config.yaml
n_layer: 18
n_head: 2
d_mlp: 2048
activation: "squared_relu"
norm_place: "mix"
init: "orth"
init_std_o: 0.00724
optimizer: "muon"
lr: 0.0044
steps: 9640
dataset: "wikipedia_en"
Each number is 500 + 25 x the weight over its row's rms, rounded and kept within 0 to 999. Layers, rows and columns count from 0. Numbers have three digits each. The size before them is the row's rms in percent of the matrix's.

# up: layer 13 MLP up, 2048x512, rms 0.0568, rows 1196-1220, columns 128-255
# down: layer 13 MLP down (transposed), 2048x512, rms 0.014, rows 1196-1219, columns 128-255
up1196 111:464536475477504495558474538505501500511493490479498454473485527502489486475501511525523494497482498488541463477460506459510568547488480461476479511475493536506487469516479506471489491507558515489496507537493492497530508497487520487540511485505490499527554504498510535471547484469497499512522545538463521496488473497493520505538516481515518482492504519534491517478489517478540492502522
down1196 108:504492522499515509499522560527489517465510517469499510499504523507497476530474449495475487461484505532492485527495475489502516482502439508520482473548520463564521458489491474490482457487520530504496506497478496500494468503496479441482510510522512462499490514458486505522531467482489504517518547548499480537503564448519462442521569453474516502506495494482509505530475490508504441439520
up1197 098:471500493499485530512532493497493468536489524517526457493485511507529467498501533505477475542482507499477522501491495566505478473486475525526531515494482480486529508533481485483481498546482493479495492520447457502478495510519499491543492496546509508480523517533528483540508449534485498510506517487501535523478526510493471509527537493451495495514522482486479472508505494516456546492483
down1197 093:539504542491455480458473468447494552476493506465502491514515523483516482532491478483448488507487483492500499544525501522520509508485524471479460528506478471465503523491479478469488486477480511504501502477535493518502518471504517484474506478469500526526504465476545513497506535506488472487494465495522500439523492506488490500476487434498512480497505524581512446479517488485472474520495
up1198 117:538510530519512453522449460497495532480499510498485494501498472497491529480522552495523555513481525514473500476482508504495488455517476481500548520459520548444528532479518454512475484510498494486524489541493489513512467462514541498471465458516515526501534521453472500485487480491511494491454474531541482488492523486491539543482492489555508455490499527479493495485480493473518522445486
down1198 107:493475534465505518516503487556505487501494493467500522476486450502497519538475514452493455491504512529526516525476461521501459473502514518516495509489505475524490488506498491525508449513514522471494538499468495475485530514588460480495504519490514521508463511505468495497479503493511487468497481518486450494514510476555473526530518544483487483492479464492487494476517500470467495495537
up1199 101:532474498477496568523500491527472521495507445496495483510460545490576470480476530494468467527508519486494521513483464524464496528495511504532488439482509513493482487482521484475527505520497441514507533554490478517481511516489539531472484417497502536448492493476518507437510515448504547535493460486454492506484476504498490504459458470487491477526507538548510523490561526463494473513502
down1199 101:496490496483524496498502482496474509524501572511446529560514493517514511528524489485510537508477493472494525483489529488489515474484498493522536498447480519501489555473525482526521495508489507488527498461530507518528520470486498554467512511496477467501564497485531465462490545485470500500502491548482477508485491472480490506518456545498520487524503471517519494487502524536505485515491
up1200 107:524521517480472530504557493462492481493520523502508474482479512493527483478505519498503479504494515516462446449496488469500516555471451489514481491473458479529487489516501539533504510534482499488490519536481459470479481507497469494557443541497486479489499507510496524506488546495485545503499501494557491466499505482529480531480542496462480489512517504496526524535428475493521512572512
down1200 104:537497509514522494478504491518511533511486541511544486483496470511510508487503530510505473501493453491501512516510526515528527518516489478538492539536474452504524490505519550449503508461490496475456432525438536494462500486530500465478498481468531511486522523470493460497506497488504454520511507468489546511536463478535529523512477477502472475510529515511520501523453554461501460516494
up1201 097:469481535487435498480492454454474548472498522504492487462531495518477486467514507452500476448487470501503477494472517457500468526500456504473500477505469527517450480522477477500494503503486528528497531494489520502524527500540489546477518525476470513473511490490471486508501523488526485434525495494479461496538521467554476489526568483514521484455472517487551534463442488527502518489529
down1201 099:511527503510499541502484537545506527510517485477507466496507523519511572498503495500473505528483499502500521487521518481532527479470512497492508500509531478468495531511520472495498468509508472485515439501493495478511531515465484509504475518463515510492498454500578534498520492503477453544538540515532468495489484527504499509482469466509484527514543460492464519512508499526504538502499
up1202 094:530489485488530508495516472528487501500485507514498472486502520466509501481525475475482476539508471480498469480503488515501502499492499487504497506454508548515505527492445515507545539509483527469507508509519506513529467514479505516511484480510452446505504506497505541521532526532531500531491531527482516528535468530537513514475469433485520459490525485503518488509529520516534457509476
down1202 094:505482516466474482505478484500445498493567526486486455487460513511511449475480497494519505523487481508491495512501531515524480529509432477478459496491503507502520551507493493482535495519468533459462560468487518474537508498539502491462474467482507500481488480472516480459499471503501520491493486491503478521455502501534498505496543538473509505494507472516496497534517540499501498521511
up1203 088:547498568509516517456531512464497523546501534551530490467461564517480528484504498496487488493501472523543460517524501535544467507500556489552451488539448521545498509553491512526498507478507520461504498503487474495472477522505502476490482505477497488490493480465508514528461505514510524496504490519507500475456512510499516491525486514485473434498527475528441517535525494545514503454459
down1203 088:484541502514501481512507466495509470496527460500490551459481523504489491497541466487464525519523507442494502489512472513519479511489490515510519508504496507468490523499479498507528512531524487526466505498547499495538526519464477519482503531485512506440517504482495487507526475485474555503502547505520463484519512514547472477496478524524493511474518455492511446484481473501501493500528
up1204 099:470510499505479466521498481528502492501471536523479504534527537477488453489469481520495513509523494496459508531528483507485454535515498509459467512446516487490556525509482562513568520456518502491498489492493530483522461494493471546484512515512502497515543508498456484539495515489484494531464525456529492486474496499496515485517503507463478493505515463481526480511553488497461482460518
down1204 094:523517504476501548495476497492528484492515510505531488503493507459455507475458484440519530515515456497518496509488484512519502496488510508489469451497517507501547492534491542517473505517489460484503452505460516508490501459476475490485524508498481538474491508531528486447473507478459510487490486465474519487498564511512522512522492474475482512516477535538515532509514469484480512542514
up1205 103:489498522502544509541490505532472521489503512529520543522498481491483470457502475515463449507531533492476488512511525517514479501512496484510504494505558472499534473481475479508499520510539499506507548489471463507528492477517468486510491537508512503533522514497492440496542513503571470503519514460484516530495478542524500483493509473559497496477496496487561480514479447578486515512481
down1205 096:495491515504505502499513515471504511513547479528497528494494493524519455522505454484471450506527469488478517501496473522527538507535507478524454511487516495485511471506514489497490497493489495493507521485467479499515499489531521488522500545522492492523541482467518486516509490508508461491508512485538538538498469485451562506499467480509515513544544498546485497494500498528510492479455
up1206 093:498475497475525495512521483502480483501469531480519521479486488521473473523486489503489507510488528481527511471514477504507474515513515505488498565514491506496495505527493477510495547515478530507563507538507497530531555502560458488480505523498503559490482490473428533469487501476531490513508527524472511504536466454506493467488520506468479484489490523546487480494520502496533521480537
down1206 095:528476453503468520474536495520503517495499488464494492473496549502462524497491476484502530461484486529511502541488487497521484489462474524496482497510490546475520500454497499457492502476501533472447501529509496506519513476472509459510462500543504475520564491519551521482518481526493492510507499542562552480473495481490468462513522492476465509533509499529480508477478544521474496507511
up1207 090:506450498532545482517507495504509482484510476509514512440464504490471506496529499549479490512560458516467487497508525483507496495511498465507508496463491552503488488501511479529521478508525491493479513514480502477503472492512463490465498489533511514502523474473460537489503502513522474489490493485490479541503493495532490534501519506492476484511490482471449521521497528468505548564479
down1207 089:503471488480512517492462474461503483434492495519467516464481477477485496492515469550502523467478462514469498549480522514525495496509509484513506529541466488513505512566513481507492478529473493524494474504521493509500483531517488476477493544465499502472488456492528511485473507524513517481504503501505486545504494521490444496545492471522504500495501477504478535488478540503548489531532
up1208 100:514494495477506497466469488514471551469525555488492514492514450520534521508470497557487517513510460478542480448514491552482494476478489489529495493534508465499513480524517471494504521486537482503472508468485493523453527508520522502504501462514542523525474505481486520533504499466509524477495445509477504522519493496458494491485508459504500487506489550508504500451437507478492516492445
down1208 093:515491461525523504483519497532462509564494476510490494509482503499503543471522473561485482520476506505489490486531465480490471504521513476510513502481514471495490481505498503537488485473529484488480492441527526470499524494508511462505490490521485489510494496465526462475499507514497461457495517484500508475477506521515535480560529477513511496492504522498504542503508480532481507516465
up1209 101:486567494505507506487481478466466480470531482511484533518479463517527528500517542511563515496556550534493486476536526476472471461499534503473505470492568511508527460517552505550544500476550522485484501526524494513478500486496502518468440494508486515513504500505488491486441501494510502516496512520511459462503506497513491471487514489476467481558478509489450531508505467490469517538506
down1209 102:517544529489495547513437509472464500463486554507510502526504479517474479490521493505514497504522485475465503528525457457509506524457506504476547474520504481519489527476533550503513506494493503485504488516529518505476502529494459494499513507489495530491507472529516509472499469515514561519477483487486479532503532522475492528516511470498495509501478452479488503482458493496499495551479
up1210 101:510509479526495494499464493468468560481439535502497489496486511449492518535485509508505470520483487488523474481483479511535470504522484491509509504464481511471503501556521530465480469557492513473498500481456489519495537488517496537504446489521540530512460486432499506505497492435520474485499496494464509511472498463505563459516480541516507513482497501498513468468524507495497469511551
down1210 107:491502504533529483541518496496512510451459519498469501548473481518519455483479515481516529531524473499459503511488500509534499478513502476470489489476474483511533486517503472475522513490490492491482491495496514516494491527440494532487512502502554486509518452522491493456511499519446496500468559481505516516511487521476488504505514517533509484496551464484469491461507511489510485499518
up1211 076:484484512532490502552528513494485544495561525507477493550537517537486490510570497466472500476510494507485528506500490498515530534527516520550494515547460507493500536510557513513499489472487476502488483455440491444485453503579478486458491484491528501491469510481455515492506502462528502535521503496474511486535482486469500484517499513503549465436473494510489513494497483485482536488498
down1211 076:491563484484529493536538498494497496490501499526467487493558526520544539487488493496443511461515499488465479504519517461518493524520495478502533492495503523527475480456506529493506452506534552500494503512502457502470534523472503507455506498546487515460530462500477495517497503490537464388480557513504482490534471492510476501531500530541524508493486511522469483486474486525534464499509
up1212 097:536542512489512550448477509449542529500519486481463489512474525495507488467504504465533557486474482487509494511493478497520465532523489508473534507506493510481502502504494529473478522508493565518494503525486485481480464501503513493507496497481522469550485515517500486510495523540521562486500523511525512482545505499532529510454491487495497491463505487495492459517512516484493496504535
down1212 100:490507491569497491515484524549490483483485518495505542472494468505519472466476495509496553481514496454522481486523527503506519509519527482486482484486484468547543538521464482561488451492500529504516502524497487513503555498522509514425471450532451501508534486510515490490482487509504489551494511472498459445481494478521489477491466529495494526473485469493486516495505464482519533495500
up1213 108:475459507520503493487493468530463502511503479519506509470530502499498471476510492505510480485553476511493477502503510511492495512506495519502480514454512518480480531455489541455536498569493505482550532478478503477497506420515451497473515494455526504480482498489464512501490529528528564490486512540496492475484539482489479523563474486518509493507521528529512501517505549507482502513466
down1213 113:472493466486463455499472551446460496483473481535495511495497480468498450491508482523456513503511499422516563505496510513556546514517477466473535529486476514485508500484498507508489491477510478548506463502491477521515495486510456492515489479491495509465479563494452523461489474540495481488516492536515503501503476495447485499520560494512493499460479454551520543518539472479479526492505
up1214 102:478524495534457471525495523505473506469527575516517494506467493492496525463522520519526558530454505492522520450505545553483507471524503470441463517542483518400494485515526526467522472528514511470490488486466495440533535502520494484529507489491463485477517458504505496457513502516502494557484472488493455471496508475456509474508527493518499450488495516515519489498512532537485511533462
down1214 094:462480483473499460477497506514477488458479484468478509475501504514513518456498510515521487505473498496487527476508502492518524487501506501507488482521531496542512498505504473510491490474510502506537469510504482497567513516510554538495458509475465495478494482503492485500499467499493514487471461497472475510465503471494550508509525479530494509502519538491471520481527529514480516495505
up1215 113:477497517478520499484471502426505482453522490507453491463457486505486486497467539519511482508529489453527476507502521485483496499495547529460541508499455483472464482502497513511487574527545500491493506479522505516527484471473514521507489480481498524465488541464522520466525522508517501473512497519554573510512506483460503505519478428513493549505549529506552484496510530531490541528514
down1215 108:502562536521502505515513545478504438475510515480468498520466547507486487510501520521522490511507533509500496484522528520533485462518570499482502494546470471505487441545536492492493542491475477469503516497464504507449467493483541457512465477514492505517519511504491509519535515505466486504474547513459497528484501493521506525506496468547490494479494493538507502531480551539503474529498
up1216 099:466521469490501494509477514498485498504503535544508471429502515488530485465539527457527504517487536498503479468457496535474497531473497459485529463542522507554508513521523528479511463486495514517525482495471517488514540537505493479494504501488480492458491528529499522543498522497513450477491507523484488499537494462513502517457491510514544491487477455516472476507520485505504508503495
down1216 092:516491528506475507486552464497496517496491503484510491521525501468502490471525514520519502509502474506529550499508490501507502464519535481528502490512497511494503484418503483473528467524494464537497467512486501517484513513507485487496515508491508516502535517533478510462508502512484472497513482524477477535474452500501479498494511469521467500545484523487486531525441511510486527511509
up1217 087:480491492451506536484523459515484522505473497476508491494469497487478509479472518511472488503519487445463549505511503519464522496500503516538525532454502503447457504505488505498509468497444477479513511479536449444510519551497547551513529487489477498489499545481467512480515534509475517476503480507511438518492514485523517467476551474463504475504496562465509511469450442480508487523516
down1217 089:505526508547553479481514504497526516497507515453491486491526495485517515537492495505494469492476475510515498494503482479515548513520508512521446521513508448478495473477511505486534500443455438464495489531504522505490481495454481520535487478506530524525510500514497465477510566483467521518482491553556456538514480549525479470479561516477538497534498472513481497516477486443499562470506
up1218 109:468501507462466480510490498499487457497480508490482484528510503532515519490481487478497457510512486468505468549478443517506511472512473499525475495504516494473526485518494476444443492495513529473521491488520515519506479478516482517514522503517481530473519437503464508507481514511515487502537501487455493527517481482488555449506467521474479512501504490497482482466471498494471487440534
down1218 101:518477491466519507458503497470501483511520527507476523547529505505512528463490500499471531469512525500454497507440550502491523520482519505489483509484490510507497464495547510493492487486485531495462462520520495472466535503510489530540493492536505512499505515483497539524533479487520436457470488523513516519486521521524528536517509527470460503525513508471431481539528491484498492494508
up1219 102:467527485506512522463522483520518476522494496504506487480488518481492462482523528519479515503460547489485466496500505491476512535458522500478513542493538567497535519517490485533531546509563505485481479516530455487472496516553500493457489496558499487510544463564511506510471569509487468464502507532463528548494519471515501476476542533480500551514535501451522513488508509498504542499456
down1219 098:523508497465526494491502494502557459514549503540507471529492496466485487486517521477502537479540543505474493478479527480483511539518518480523475516523487529504498539536461502501458529520506552512495438480478515486478498518469491511470506546515510500534515466502545515502509476480471569498532491529491498511440529459483551455471487483490479492534474512518495489501500520483512550502493
up1220 111:471528489525519482554507558534534507466521525473469572459496505503516477515481468488460502541528515495476461517519467482496526487481479493470476521493482515495544528494489486523456563508551508525491481503471507454494524511475506529442500506483563462494529483498511449512492521483498504493515485506518511479460477463487463459456542507477505494494495520493465469530549493521515514506532